Part of a small language model's weights.
Size: 8 layers, 2 heads of 64, 4.43M parameters.
Training: a variant of Muon for these matrices, 99M tokens, 6016 steps.
Each number is 500 + 40 x the weight over its row's rms, rounded and kept within 0 to 999. Layers, rows and columns count from 0. Numbers have three digits each. The size before them is the row's rms in percent of the matrix's.

# layer 3 attention value, 128x160, rms 0.139, rows 80-123, columns 0-159
100:504506448507453525483545545535445476463493558483600504518455550550539551446513533458519473443472489484524547444539537505480467526515493498533534418489455526552525459479526503543558503514466493541484535436463439488546498472524573442489579550494491584453479482485444505512465436482558446570543527504482451479541582506382483499509532501544514458467427553508480567502539505521476485497495412477502481566478483533479539433461544447516523461467487487530499566467462481485424465458545456
095:452531523601467539497440490514443492543465536498483444519537517499462499512492516483476437443484460542546556496501604488427468507504455533459523557431499480508503463512568449472537491533492473531473434451572481534573464517494528523556502532563477456566477494486524451530498489516555494490488478557488502509501569455547507467564533520499501529439475594504514542507506382496578393462478521505527508507475494519491546486634498491507485490602546532484473502464472511491517504447478510
099:438494466476516496551538477524490441482547522457452515370459538578501467483454453516524536445516476474493496499474496422521483503570512560514525473536504452499484575514455490464444536468500444455533466530466506496496533568502530471523429452563515586432565482510468410508538487535474481521536519457438487551440523592432484540513546529507469475509500491471510540468523504509533547484481451524525531535484492517579473475480463498509513568454523621478462476543528461565503493476455423
099:414488501559485469471536416526496525414571454550474529550444526481418536520519506572565489498527459523490467505570429554503514438534551488555510472561562497522490438527480493484514500441510488449506449536541404447485528578588468512539465461537457431460524555495542535475509511518513508518524497494579478521479435560513462541499542534532543497486539492487514501499504501471570508490554534477493503444478464549464511522482585508492560594502513548469545486473446488475570533470476508
102:453459527476566503439496524550462466496540530569512462435493499574483570491496473432472523479500447539426459559481508536466513365465498517473510525522544491523518483475508583502478492546474454490482449492441448431520481495507474507483498491526504429465533527420500568483466556541475492525481517488440492544561413507546486493603450492483474548543480519493454502485522486488481482451571506464483560424534497533444497429576483465498502508566514565526532595503490459513556535467471492
104:537478455550510512454483442535409519550502418402487516526473433497515497561469484467501427558454559549534422481515442493542570440516481515494431521488550486519509458551491540467500479482406511536541501483523474483567502565532517516461538534559476486534438505438533588461487484499505545482528487559455556514516519538494527531481455494475489501507512456530567545475503472491481463446513525485493555637470489534494479567510493450462538487548425491500545478459468542503542550563486526
092:512467470496573525490587530495489447557510542520420516493537506522516392439442480474467520561459542511482547507478455505467488525511461486499503450499520503490516541496405485545513569496507489473469512511495545468583431512448463573511505517519503496518468490430451571525510537502534494536546561465541540410534447481550412529565558475456442544485480515449516584442476556503494456468534529521425552509504532475531470508484496502501498504504481472409511506556506502485397589491533497
095:525481465487541480489587549438470433443502539469444505475562451479536407478442545523450510520475489546508478458555562472471488510436513514464506505469489546500525511459544515483522426493454505526534515525451526477481510486501564480547533533583427586512526490591432445545481571507490506449494548497491457547502477510543500463495538517439437446576491485485508403481443481527464424494514555548497479497482513437542455518558466477492557506446497488566561514513543426472522489475564509
106:553555426534466455506440480486497472503472517585495493545543571473488478462424600523526497511438474504512535528521548485493425522427501548482518488496473490466509522577508472493483425573480490445475514482500453528497515558440550502471520460508516442521501481467492505513553517527509543548487525546579498427492465511542520534569504612467473488463504556472473538554520428492475534502507435505521466473492516549486577504470511560500435590579568482481479574521435529443523527553515492
091:560459506417509453508499550466487463485552536549537513507445509440449454489530522477528464483480535551491529548523469534480504560488399404485550503556512494507508483561497522465514509483448581487536527487520535484525496482485483507418511509458531503496500542474566491529550463461565563565405495574586470501544461512516498550511529501516486625503510539455480442502488456483510519500437488584530507501524490460426514498567495547435483444450465458443517567485556449487495488506530562
091:523535517517531463486489497494487548493468585485503507525510479499499522510470457512380514485517515431499533522487466584529557473557557507539517481456428473478486515564480487516488503484520453455506544488608471571521439457504516555460477518550529492508557426470488467524446485491512504556546518506541532447499444486517492485519477378530523455464466453459558517526528460590548553550556523544541462498552525504575501538456495467508464510503470585438508535487508436479454594578485466
097:491489476522480536409467483512374513637547523530438479472559442470464443405467514475512551529488446477484486441466491507495416491511430520428496553503496567491514493466490473497487472536547487424503456534463473512502552449510548444507524479552477449473495516469490502484503522466453497511494525533513474429480518460531491502450479508440510523480479555543411440509470400579499473537439530494493515447513542472492540502557525485496539521548466499482495528530583467539454552476561516
101:531542493547487538549524451524522534494445497513539501545465445523479531447473455499463539492512509522451504482507508524530505472536476497553415497537530468480453502571455509520472465516441536493467519507507516543478444386541523452445433479469477517551489549476519529421531476470514562571522556490518512527448527500503603505388556508479457588469425447499424485396485495395492516507461479461460446468471497540526438505533505496462495516498464477548503398484478522527475510489522440
104:488504481495482445436473513511515463499519530490462472404463483569483502403530521515521500529431488466478497451494542564547548551535584532473469430538475453571479511485508491411513417491501448558458469466456476554392480510505496516546419476536445465626455461500499427469500495494499495490576552509508526505549450507501526474546529557517465533487581533485521547512489448449516488464587497496466526485486437528517485494480461474512525496478543492548478435413484506533481455522502502
095:447498554499499462493496457506532483521545472485453505537458444543510436546463533468523553514496459409551563539541500459535467505497561472499530524523427525506548496416471518493531495504498443563536534496447565480459451439410485518444495428452444478486485470513485529479508404516518443478554524480386524452553486495541523490514543501434539504514549502475545558517550544538533472501466548429480503482563488499570527527455512505572509396491503500525503468574522555525459477472442531
095:478496523511531502489446466516541471496557577477508511425496516489492439443517490451521499445520489550474492444591597468517494504444555499449550564450484506544511520506518523569535453524483588502510476508469502532460466498431470554454521522506496516398506530494484465534482555529558453466497473454504471551455479504610601463489501517530461429474531492536516419555498522531457469502425518490516556444463459517430504502477477475563511530577511473456482544512511569421499472486459465
098:498450514458428497495540528436479498467513480525487483505555483490542500524464484478480494543456553522523471557541477452482521536431598442543483502455496493502513436510479459516427478582559500539475451466457518436537501495543564508481615542438488519536464498560440532493468525471529500479444559499509412423426581555451549521516483518568444485492471529436546510488477563488507460515458488505535438432505494476439526510535524476469492485561426554456466463477498474563453524470460502
107:418439512457420480500526556454511461536472480552464420442616529515517495499467574549504513532527488495504445495499563533490469504440501554459434481507493473489510524487475502597459499482529534459554527570425498537495507534478548498526432464453418503520462434435557483516529532448519511388479487545504377484482529541484497476505524452516545509504496471515480441476480415558518532504527530485529485460463456461485447528461460540505491439459533562483463485524526463523500519474499529
096:473407458501492466511427482496531435516481503474517533570521591464537541519523474445484467553443457572512503497579475501485563521484526482448443506486462487526509494507516574470542537451454528487507480522549518452528479527551543501502554401453524587567485484463493447522457578453527516550469491487452573490494502428551540457576470500508461501499493571534447491425510461516493488555500546530530539584516535456460449556544464540478447472466450487496490494470490552470439452522490459
103:448459520451565504549567532504550486506511450500543523536510510491492479494549531484498498507475487543487488536511516597498524489560514509404544491511473458474547522581559495471535506516426509559485544387548500541563550506532481509500525536551491590519559553559466564478548459516449414501487531486434483485450531477541563404484481548504475569518432500501477444437497492496472526502496455458508466525532508526505478546502491501445452457553527486467526430577515524484580543571481501
096:525555472527460458481539433428452537529560577492513493458549510495466564487532532533581511463495514484501516410553447554529561500511502509526509546518599575455476529497468445519548586494484534521455477529556444534521464586476504524523486489533520500499496464540460482537566526470512535471499466510440504431528559526489524512473550533493491546472381461506434565518499576544508531560463478589470494505472593553561486540452475504491512483455493459479483534500479514504497467460545490
104:489490514461539550448543487477531438513484431555428530477452563563505480484485504521534423482448572475500534532528508504490468544461594479508469502472464489498410428498397509473525535513475464552465465538538530444489470483563496521548480484473440437462540459474491632519455499519505527547493479546506471433458530482538493558473525469486500492549436414527494487492497564480564450504515464526473456569488485496507488414429467527497520505473479550479529503508510459488473492453508391
093:497495512495484591507453535428547462445492451573484500552565516459515479490546602467547509510525445496490440507473535499528505478547568511516485468475514491494500598550507467508479531532455486507491555541494492499464483562495554466464457481407450502528528486560546501521517403451458463499531560496517516474556502567557424500522567418591500540455523486557527542472464505491505541438501482435529504484455471410434451520457465480523537537475500544474458546523493553509517482568473481
091:505439464523511420515538460513542447432510480492508489487503445491557535544486399470512440494534565508555514466420484498516464442514541570463473547567502494498522627474523470479464503566405485475468477525479495538507546457593510480418554570515543505536543499471458462470489488497426490513570418493472476473511523513528540502497504468478454414493479490518465458549429483490472557524414462466477492495468558528557476529479521517516524496501550477461496540491536530437494560483455537
091:523468505470491425432506474581465513438468463520508588545532507502538460497510495475558584493501514511522452514484493471538520507500484499430544528536502490441529438434520554452507389503515592479510483461526524481503527494513414476478462496515605517463502472485571473495443537507508528531448504522463486491554529504455483469524425538488506544476445480537448535522489487483526472474429458482559557474491524532464500451555547454464407541540533468447388480523533431479564528505554506
093:481504613593482513507417482529522534444489508394488488490459481455449434508529494419517516523568508478535493448495508466520424507512485465422443518526506498488562535513484472446511524503484538507480507500525459423431478507517445451436464480501505484443499488549558485464502526535493474471564478511442450525473479466448501511507526388534505499506478450513581471502442560520575489478519560420470465480494442473452436536503472432469533526497475503492508514542568506467599528512485463
102:558479442525399547491571529487493493502450550482521509540470499445474524455502491515519463490491514506515552509508536489474456452505543493514472424490445502483505500496537451484554595434550465507493490488501496524451506507520510418486477512611499604450598539484592502449439563408478509544461537519557476543472498352523492503469490499486451519493530481522497494535455499475551538512525533517483466466448487486525535446433538550520472486535487502414521425470480537504513524474498534
103:506500500472505501525500506531496423494458567522551446515412464507446392453459561537490498559489562567477487478562498518466489474465482437507469440482497510438549457494489489460487523424505522500512523556436490499478493487486603426494479582502554504475499503499506501515469508545541557524436493538574504519487468505558532486488497464501481510486587556495527540509509528567511489508556460562447469552536453513478431517508503529549482438555621556484468572415511485466509488437486529
098:524551445443459515531407481539519478511517514482500467520541470533520540517477488544495533485548588527521535510472631510459523448504432553447535428443476499524517489489559447535560564531555470506488504464507533525542480524420482550493517560463501515569461496520492495453508551515482481499511560390545447494469444453533461519560474507539498538496478502561522436489590522600475517523538461474419515536528480506487495484529522478554477500520436518513505497460581446465549464462506458
096:519522492461476526476573482520559458634509494549477441538469409506508524548462518508442519512501512442593457440461547550502492502473503490476464515507496550412488500550417444537449466468520479506516437558570480537539437436517573465468502555525576496462472481526575479497536507543520485544471441485390486516506490439474507481499494462473474495532531500508508501515508501579506457476458438534492552530549538504517554459512490474504463503555569472481485489573543533520416485481518518
103:464510542465560463519523468485473502506462505508529528506457526479542514536512488501530552579498522524501541566392445545469550503488574457548500408475500484461460387464510492455476442465487528423497534516506508521462452490502469483563459508557495519517525517434476409522469510557516447442503451514512535491494559589532521529518476524513560443479415526468506470496529467493419532484466525488572536530548511481508506478496437512536460527517479562469462550478468416552438504593512560
094:474502520541482504478446493556535494467457508487449588530498471501494442463502489483520546533477461491479546476504515538545466499569542381445521537514546498469627500490457526476463495458574563507497558575503478578499449542536462459495541442491498511506504515494476447520586453493559435517482488461502484542483494561504452558530522518529474465466485469476474517517449530533483443530504490500546496481477535496503452502439439485375561502467501508525593457415495548522422562474497474
108:504547516531525458541476483542424468503506590527521491509508485512520523409474484541538502517587534467563444529519521538582564529518538536576510411454431544548557467455533520428502476490422474500540524480481574483550525501514476518465493436568427469488490444519503499502524513502506503557552471424491503555497536492543468509501492532508495446532474456564542381538488434508499577534569520482513459515516501534583541492461465542457506516483452451472523524501484498445479566513526482
098:501505562449469463539536495517447493533574444419573506506419476495441503577508418481555478520436482523500513460480477449502506511490491520531430469514532539478421546508471530516431500475434522547539450487492453463559528537539475477421505515454518532463510597506579495475476446501468522535559482510510520485521482534453506565455532476493462464538475479503564535473487486521457554523459473507484531536453522446576470482509401450550421516501456448505491490534457562565494524431465541
100:514479513453468426495495498509495482461479440515471490524469480558508508440518574490576535495512554508426594464436531521427520535430492517490561504562533567521540514484454501458459499466484479510563481438439545536492535516511462541456504559450468462455461576468542478597475440460521528512446517547517430538508445497502466538490530498508503474494498489466506568424481529569491490480572417530494483561552534531518523506472535433460549532546502546455519492542530488611493472451470517
099:528509529585536545531503449543555484500485521479486458486490490532537505484462496457479555491528523559492508452506508569589449501462516531483442515511397502559504525492516522448482543569539527534512516468487517484486444468527600462575510544449534497547519490493425455473560449458553586443467477519486506509525455474473543498449564529540584552462519491543539465486410541544521543414566602490502499525472520541472491557534487554537497531532503573514512489470480564485513462545468494
106:525459572513515548510478481451501554542528470451479478517530450517579490541470459513535475532477529505488548517448532480518486576538510515557442580509448521481440476434558481542489484442491473474498491470527520517486536543502507536577535520427468471557511485484507556483524543412485470496483422509540549504502534493499507503472515471510536535477356480534529490489520455460541473485527567474410421603544481483448491559561481518499497552520493509518487454549505473513559473631527532
108:502499517492489524557511522466514482451464525494517475530507556573569471453510556507534499508571498536597508471473503481565489508531557494515593539454467520571587506478481508443438540492437486508498474556509593488503542472481497494533501536514556444489578452508438536540473516512497498463497537495521489524545565488504498477467494585497580440493440529528441537485429585413552535536578463407505493477516530503502492530501543445489549460498445514532413519565536497492448531514489517
101:543540472488486526457533507475514470531528547541536473506530484558517593549455482519515487490582533481455493499395510484534506444496469493553433466566470509422422493487578588530476585533460512454484450508444544515543491473538550521467514541463468511533520511485469563530527467533549547549456500471492526541435553479496498523458476580569529501600484485514546503472578457467472558462457481474458491528446491514571485509463477488521439600545511482510521428502475514516520509490559463
107:542488480494511470531458521478451366479476459455542431513494454480527518486520497519441558460567513518529497520563493468450408438455498483474507502530520538559541467532513486414494453544523496511499453491494470516537545550457473458527501485507506496479565498536480494431510451517470514510522527619503492440435548490433467426542457532565534535476466507414516537538457523532525550506506538461465508542569443477455517513479543592475489465574441554484485502547457418513493504454478498
110:481568511467436556469484538476521564507521503522528486550485464528539507496527503510451442580503465538465446496435526436513501441549468507533494497411463460504491501557487495477388476506495532521472497529505400498543502520499516534465528468532531486469476491623458519488491538519438514511533545425510580505544519456515513556541411419515479517480489473528523506523485461449524477504470454480503521469485451385476564478520472469497504545494419517545457515430508547503478579416550531
107:513550421508533535535497528455463516475488502427488487497458482538497494451467507481538384467490479473481492496508435490452445424469455534494534523519513610456490485475524456439502506511495541447478552510529547540486427535496494463547466492536548547577459473509498480549540474538510471509465519430504558574519444482502571433445516447514576503497547416520521549441488474459527542403486522536581575523503516579511496489484504480531520511482525501482426538550454528490588470520475481
100:517529554466494513475507436426488551495467486474491511534524525506472456460549472498483448546470496532427461521505485417439487538556581410458556479477477480540445541532548491572494457484497464489513429546541474480494452465487491515479464556462480490566474491568490526504472503455486527496493494501522484532506556499432542466459570559487432487449507539492565595480502508515522443449619442525456515505468375472532444496475492485515533496498516523461519493555470477612455499466485470
106:439436506501535561522497389543484515524424552502531531520469515515477488480459498417436489542450483525547484565465491452526481466522575493481474470468489501429482486465485574521488439530449512546476554483522443462549486480525395483456536464486502497478557571521538560490524485534461542512506519549485544518492534546457474591510488469442442449434446486535485491505549467459458521522532510531454526497468430519484444507454484551456503500531505465502586505466448545406571502565529525
# layer 3 attention output (transposed), 128x160, rms 0.13, rows 80-123, columns 0-159
098:554571518543414478463528480539452469541459559452523487518494446508487523527538462513456488506479442490520507524499547442531524545517509505505526503465494493553506550432501538568550520545508483543569523558504483521479482472544506560519535501491504530517509451523499478524526504426531437450494499524470555492417462529490437498567491547512443529530489517480476538527539486523484394533520588477464596464480502546440506501427558487501622528417465453485505457547459462520441554535470409
091:498563525473443557538466526490400499523520493535501563517477519517535495385476484488503523465511489506516477469560527432517554520509479509481461536514463429530519523525456502553428445483521519446495496436475523517534449544534477463473537573531432529502525484457495559492533509486489500465500530539496498572449471481484413474514525519467470569488536517502499512484531458518496506532474508597461591514542455539513504539405504461509479358495489587453589494461527486523545523525579456
101:450447569434465440506513454419489466554422485537516533513508533464491476510510554551505464498514531552503503469503522486519502487504514477546524540492530491484511557530527489551509578449461555468489451523559417516539510464473510553501492503461538458488522561466481479591447483419550510548493462513417538461554473493506536475472536518547478485503433528417490574461465474495617502550512505425501480583462452449476474603462542493473536577522488467525545488477510430538499508491459506
100:455470488568534493469497492452469487423532487484484441473560570586549531499521502519449526562512505560370507417539497493497508522511501458554551518510432488457463529544553479456564428519476517450501472518478611499491543485480542431535488473515474485503504584505511446531519491447507527552494571476527500510485558543508485474491458497558443478543499537519488518485520501503571477500452473531480507547521542427482438587477479495464532463493453460489380464448463506490532514459501558
107:445511479496441476493503565466537482512530438498521507515488576458544532453534498433480508521563480528458533498515535556543495468440515425460527482519513500498542554496602566527529501462455559458492499470504567488443497410424434478561529506504532556579496558535542544541519509506465533490555580507454509537543533534436490506450518545436467493485517564522478510498476480509572437500574509475495538429509576584523479486484488541462515527536533542512535485474482515481544477382523496
111:550533514526496471466499519534476484465509482549513531455506515591466434476505508447544511516549489456502450506525512459507516587481477447486434517543490511487490462548510457437547543413541558522478479489520581527420470497498507574485443547556496410516476473523521541548544545504526457554508496472492506536533527509542488536571455555453530498512495511542490504484394423534516543525541433481468530469449434477485486471539417475522483513492439497585473449433508487491440473457588573
096:528496469504532504519522458532539511578474469508472548469505458513514476486497507435525480516528518490484583470523568474547558451381477532483469476538492528521514513519504525488512492434553511468538462473500480555484515597494446470473559463513514470549495514574450577527402437513513501448415501499518509454550464557477553444512518505516534506500420480520455451466435440509442450533474565482466524536504492590444522543463494540488508551558458470471493487578428508453532454423492548
101:510489507586451508484485527482525548540514468565483512532512498469485468553431449506501452451501556476521548483450388499550465431492504465457441485540515524446442526528462495509482447482467505568504455464535520567476467550484552541455556430503552544523517497545472490476509509506491486498599461539483483466521501488544527430538520478557444489491555491506531466506451461425524448524550510454439565486511425529514481502422483464498457504514595484583519495536550518601534575516458494
115:522481486551497457536398501474547538497462494470430513494400476478481469473479507504485483554535495469403509465495518463504542462517427491502547499455530494459501465540530505579459510489447468490518594433440536484567516444504457415451479468444507526492532527498503525460526543470542419485451552489489530504483504517510481502544470480532552489478520541494478424489499481527419495517503489536424596582550518454555483471490559470533460491549424485434583459540518522466521545579515497
096:499507466459502556532516481489552521506466512462520515500487497470480509520529461563469408470524492507491525457473477554530614493592473493469454501577502481530466477524499409461533483488493472553495540494477562487528499456505490471466505497535454435536487549524518511488507580557451485511488489516578505439502494515501472469517542467546554521485532501505528517582475491473420477574434557446499524395515583511549550437547493533469537481485509505464490487539359482500476413548573534
095:527454513511555475486506483560516530479435479530495575580536457490527548501485499502443465464492521438570536492467514465432483520493469513623499521537589510523474552464426475528520508574516476457505491486504490508497494485481440523502524538469470565518534531425500516549422466494496562536428555472504584494492528562552496483500445486419535562525504501485488460475514480430471513445502532461499484579486459489472431499494439437537495453543563540535508513509517481369483493428501524
100:403539505521532480511511502477492484601515520483445489477526491415546509442488449462438485533520496475455496483514495447578524421477458585526542474518465520524504507502487441514447455447470592513554465451421506609455478471555512428487531490476520533518444455446490510484501502542494470503499404446550458536533466491504484544470491533467548468462498525501521488462501542512480498490513551551444555414552539547475484498524460451430514457501520503537568459531584437462545506499478474
101:520532456490493491503497457539528529559529452568525587445491563546504470403633502498509499458519426538497578533501524517437503486479542503524445449571464492516540500464503422466493554593448435559488463508485585547548498476519533572442446524543542535448493443476481514474489513484501474537481456499454484485521465491526536530469496488540499507460487472455485520509475504609504516437539462509530497532535571518482461507559540481506495505505436477554468487537522518458541405478505459
103:503479538486438504453464468490397562508463454496487588464539477580504479474479454539417538460487495447444485468455525473543518463544549527460491442479555426441510437486537488496514495518374496468478461544572468434454490549497510498526482447569486571512514524432499567442542566475512428415446501527508499497522454466503551491451486456551501502500493498484492527467522433521545526501541517488513509515497497488477518511432521547464488567569566523482535520452533556453549495484530527
100:501494441479469511529508497500451424570522516553459495575562433438505463504530501505528487545536487511480510501515519506500483523557552510482502564472556533539546464533483531546564457531488480498440530569526444483506518495524486480395502470482535387470512453517548525520494509525494481423497483542491491510566517556461512567493489488473496510587514490563491442461532543542445534460538498515593440474513412603412561503458456526468430552514512466493478533491503553436521534485466556
102:486462560472495498511483552455461475497556496478509446407515502487445529494490523470537426547517464534493582512442448541512468436498484437500524466378508516513480455564514517535454456516525457498490530507433520520544593500508441504487550515492457507533533485454502481552550473461494407425552522544508481531507605473485564486528483524426419498488577442524541487492527534496475475455523527518487485537493522485507486431438520441464439462499566472465502520527571545542516469577502531
101:567566461513457459452519537521496470555468487474483430527516496503501513524524467502597507472547494527555519465498453507525473525530465541484517478578535526452487523498495577473506502491577534504493546435536510489578516505460504513452529455523500631497571423452525484469522496506542545520404512497560465460463462510487521486501571427553477477533527486564501427498575479561497528516591506464436509518424550509483525513546449454498571542504531550498514471480472493580448515543531463
116:467577547457543486484504578436562484535480499499476315572498502500517479491500405548506543452455537433479504530474506460492501481477421481519530468523494468504428542480570482555509451548482554557539491418451491506574535515497474482522463450492466501496477469480552575495571499527519542487459441472483512479512492463505558508485587518541522488514473480537546511522502437435500541562521492520513489593507480489501512440475514591463485534520543503501505510512473508490566503512471546
098:524522399461493544450498527535476499550449521511524494538467546503506407485434522465521517455474472502524517478468470555485550473477499479482484487521494506507454477500460552529582485488482527475526489587456478552441523499469494514414360483506448533527488486533419535509520558524485496505481478513515465515428553469527510427492518551444596515497494464558577545489514536431496528475474527467482530460464477498533496487554562457485455517481488543493419572491465494511434494542630534
109:489386394487450483507473489560489456451518480484505612473520496469462488451519513507560533497442572487542522531451503480506488525594527489456484480530497507466531550464502552499490528570555445543513533457496496509499486437509525486507452514491462492497511427578458562562499455545536473547628481532397507472522477541501551440505536509502552459497507547524533513478539499495451494517511489507530476531559519492534515470474479464515548434518532515611473503441488451483426492529560489
108:463475564503501502480472441494458532476524500563408524500483488548513546566437480510499503448470506472492485471518525507501481483555525526521544562517445430560437604453527511508499537554515517446475533488538472565505470527462566476514487509475568544468487502536430495511490475445525425509436424453522451447443511433501544506528546535529439473415533459444537536454470526492417490503443479566482519480542487516434509501497457485472520524452460433452502491479381532451561481493538523
104:455447453502412485467443418437550550529498573543534449486467592484506520554507470508551539460486538491582496461462524433509529519418555523482522431502496566503512483598381509466514542486548468433517476489466603533478491469482457511470567450548496505452471512572536538502468531444532547484462521454520502455501505482464487532501521483489474487560439501489460501451555480487535503526492497520498507527551478537471489481511514520458517611533460423497468503474510527515445457523467493
097:516518481499496502513476535503556490509510498501456452537486446499517538465551464500453514491534498473500433499534491524383486418482505468506538512468491502405396445415538485515489528506492504472470564502507485468584488511496488395529518469477416496468492560473468530520542526492566509491586448505414508507497475580513506561496519510493558450561502461522497507549435449455498508502479554509426441585470579451512495445485509467524500537529486430500475564494438483512437450451452541
095:555493505498468479422526521513570525493479532576527557471547496441419585449482506472546502599479458507439484516471484495433478452490509519524479493552520517458519514524454540495520523539468534587492446476460450522435506459492522500554609529457479509443521477387440453556401486515495462485509512522472483442500499472457518570483479593523496484454521494480527475455503482527494584497452440451501474511541514474579454487492500521555511538519465437498451487410519522477513491519468502
096:457550451499483523444443552493520471458472552469597549482525506508492495521505549512477509577523508527524479512483595489579466567609541439494504532568464516517491500572531476521478505486468523451486461481482460531534497485450507436526516506453429491557458449478517523491481609533480499510454489493438482492559486509482542576453541461482494503471457518429462449549511546550537481464488530519514542424513550370458524474464565456523420473515532479502476510550463478498520535507554486
094:544527602459500499526462486500538524454467492537478476488514477494532518455541547512533538547493499527519517473573521546476462460526531450475558571448455564433481486521512403452433538546496493483463405452426473519482487538503509530511486541524492463473483534546513556603510500483513545516489476515528486500480504500496452598486523504497447548534532452521531459567516553509524537419479525424499451506479541508429483521463489513459478402519539495606439520439516569540529524548477558
112:526553474535446488535497513515481434523537610431430498455505489558495597510469491586485482518502576488479518545558596413459510509412469554514500461504481533498581486498443430513509578538461487494507526499527481564493530493536549541464501567556421531522501502450465534432462477478478535487507509425522507466448582488563535408492524514495426506425522525509531491500467508505548523494432483464508501473542545482528539504522511504504548452508492501483457526511440439514532500515507471
111:488479520492503426472513488461515549515467501533466451520521500524556538561529487519492465440554538470497586439499498522467548502492419440507473533514574573546491485480548555491507460461472533529488470528597532491563517463608469515460499567439464456567506514506461574408463511536507505476500520500578530487463512474510495541458472509520424495539541532525528529562406439452475502542506492500432538495492523565574543510514597497491480447469534560510473440505514490513534472503463437
097:473563527500543517521515519490550520494473456426488592504509507507519461519530501551517497564460597530572535489555487505538464512473452458534439491486483450488545452504488520528470546500576491445519510510534422466512437457517469478555526473388451603488577501512495493493544442520471527507474481507460500567461503490505477483490434560473462540476479480553587435590456453477487495486522517517477506493521462552520532484499500556442568460437474537546576498567602528504483493516493525
098:473516483442496468486490430573610507537556510480498530517488568490544521508528508482524527489497486488518571536523514519526539473517498480566544494522535460530566541557495486566483437514599526525526551556480453571476507533511473498501548579525481496469491522471545501403413547519512466549538521475551553523523417437513535593497475574486440461447490554539469492493511486541433553571465486508515509510496447567459550506541483427534528530473552500527504496436520489470577494500465536
108:458468542493538444535526556464488456490466453499526526480594451411485447526565475486434562438465508504519517494455549427472524529507519498493550494536476476508437532517506454497500483478491558461430519570519454467547421459509437556532505473501429578533506500492507517550454539545504478521533537451531588518510487523530519461444482499423542526547482451468508472410545535473513538466524441550499562516455453451528509463568535528601467538506510500452442488528513482522439563516486507
092:520520570489473489475484516429544494548488495547465612470427506481469506520565530514520513544495616471502546546503460515483510475501488498474569521495468499437485512436547484525482485507469513534493437566441452566528519576458570481502476473527455501592449440501475490513534538462454462472406535480600486431528521557483483554472471496533589531557454538518504565440463525511460493444501499507480443506499490541444537568466472473502516458471572489489494546513462486556461520452505496
110:506525531468564515544566499522376534460486544541500507475521490508501481525467485482525490562499514503494465519388471438534488498528457396542562466488563500454490511469425456479520519537449491480528567507451511515504461539485464507438537512391491552524497512428518558512476533471545487487518535486501491457517532445552515445501522467500554516509464528515514518503536511517517525442522480480517482392501513582502505473488487565564509511426410419548502494549542509506473549414462584
103:528537564476490520440578423518489501503533553451590488503511475537461502448562542453452524574594454557554511474515519527519494522481536513481480479526448512529411484536506456564515552516493496545474499511637481501493510472480528565483490542520517402436503486509496515548468458467552490542507495493491515495508529490569498558512528489504546511485484550503498513399475485475444538510426424470516530438460561487530540522570457532526535575484473448532479499440472486551537466515507570
101:495491503532485448411581560484512461498496514493508471518508524469419476520561521530530423516486531550532502499483573533506602510569468458477443446478431522482510494484506457501471506481483484486538498507538499462454376489525487451574526512509580449462578504546511549519543608558559503505491472542545546404506518529559442569507468513523449434453466541523479498412506481411500448497544500541524509525492527499526554495518485550480566475485514507475536510494483477483527466443495521
100:538492547515536506476437503544418553589528436578604536478484442489568508529512478511477536493472473521481487505525501604509514473472449475493491495492460507452560531519539502465481501527510550462458521499471511527515526506573511485472539524548479421445514502476449567447592505469466536456508491501569489509503446540458501501509466478528514518516528446516573499560533507481480593477569487488481442621536522510464421470459585528482495483527514492467475436470493507515530551456592474
108:579508467480480503499462586500518484481475473523541492499604475492506472458461596512473583415472487481532458513461528458511531489460512540418542498544465493462478448476443463492485447510559548413465487426560558515514469508510458489495480501458545478394445478531508538500578414488524541502528462504560498556456472443548460481518446519503603525453484453462493501514532493537440495483489480455461454501527487428494479480523435595512463462495511516521475528506544478496466457479442475
111:484499461515490466510493539550421540528448557499570386466513483499395520531476480454508478519485507511542459544503556497447480521502533462542478535490459533466487504445515542477500462472536474483400499503517474579517506520554514433523587525478496525520442555511445480540503616547532573462474495564434495483477562520405490525445489468520486528522530519509449538507597519572516557515548524533457464506560463572518465553476496543482471517465432481472456470529481511467487539479493479
105:440484511522494502509537470493512506465536487598496543514490503517481429467571597530559494567460464463448537545468650521480506496403488491528459481513457484503477543542539528481461583502546508542473577484486544456527501544495467537555495497451515519454529462486548506440470480443459509496528484530506535499524496453525538484518516555544531543511503535467523527530575508570471521527540489532507471451483521465587519462503548460494607532481419502494513512506556423529513489396472493
116:495504528480451457543495464591490436451480497410508398570521498492457486524469434592551516511506455571547526451557509554555556545542546492470543469575514471518503546439500478507500536443528538544534461481496501506503481429545607478479457474409498521528492534487535494535521493480499505470494517436518484480513513560463397448520543505463543486466489498516493455559494553530490529453543493500463500545502446576566455537450529484435504491556531529480548458450516493535468520508499443
106:523595475476486575460501507487470540515518521484453536537506522549520561472441469440539518545518494459575526497547485494485439431508478523534477481519545571508480500524564455536475500467559433515463500515520487541534494529451526543560498530509427551496481440496489471479496500503499506504494510468484533566492562522448505491397514525485577540566584504484415504549467533566574473530520536446439504565517567469519492538629426480519507482489450469501532507486576512519498464439450539
117:426526516501447513518389492439496474458507496570502461473474514485456507545488507537466517445498417465484419468553620509476465455550509541493454505459501541454511530455529529518478522479539548447476482568492531489477495499538511509527533545571540467496547568429413492529446529507481520621562500522455529477534498505487545505525470538510500516554470475489509500532410505480468515494432500468546525580505501499531470509498550488588488451465487509519521445574572517479550477443552545
102:525492455524480437518569479558464477587504504573462482467542565511516546477532454464491451416505577458538477390488521532534489453480565544502471459491455443470507509508517477546471542549531478451501442556564504449493455523526519528495503512489543473496494443469584524516515519532533522485480560545482485524415498482531510490578505535483457476521423505523430575496511460538475452536552561483445403521437477469540482546530486438483516485543548492466470500541519519541500437540414513
101:530503475446502473540419492545472510537496527488488564478528446498471507444464549513491477494518507482467492521580461530503505563443488472479508441486500550525484480559550566473441529543454452533525474487505604545536553439473546605495511522443517514486452462579524544542565503517486510518548615467527457481550497498498511615521502513469524544530462457502445539496465483550567462485437476505456561451478481499469466523548457540536456445529490469483414535538478478468438525461467552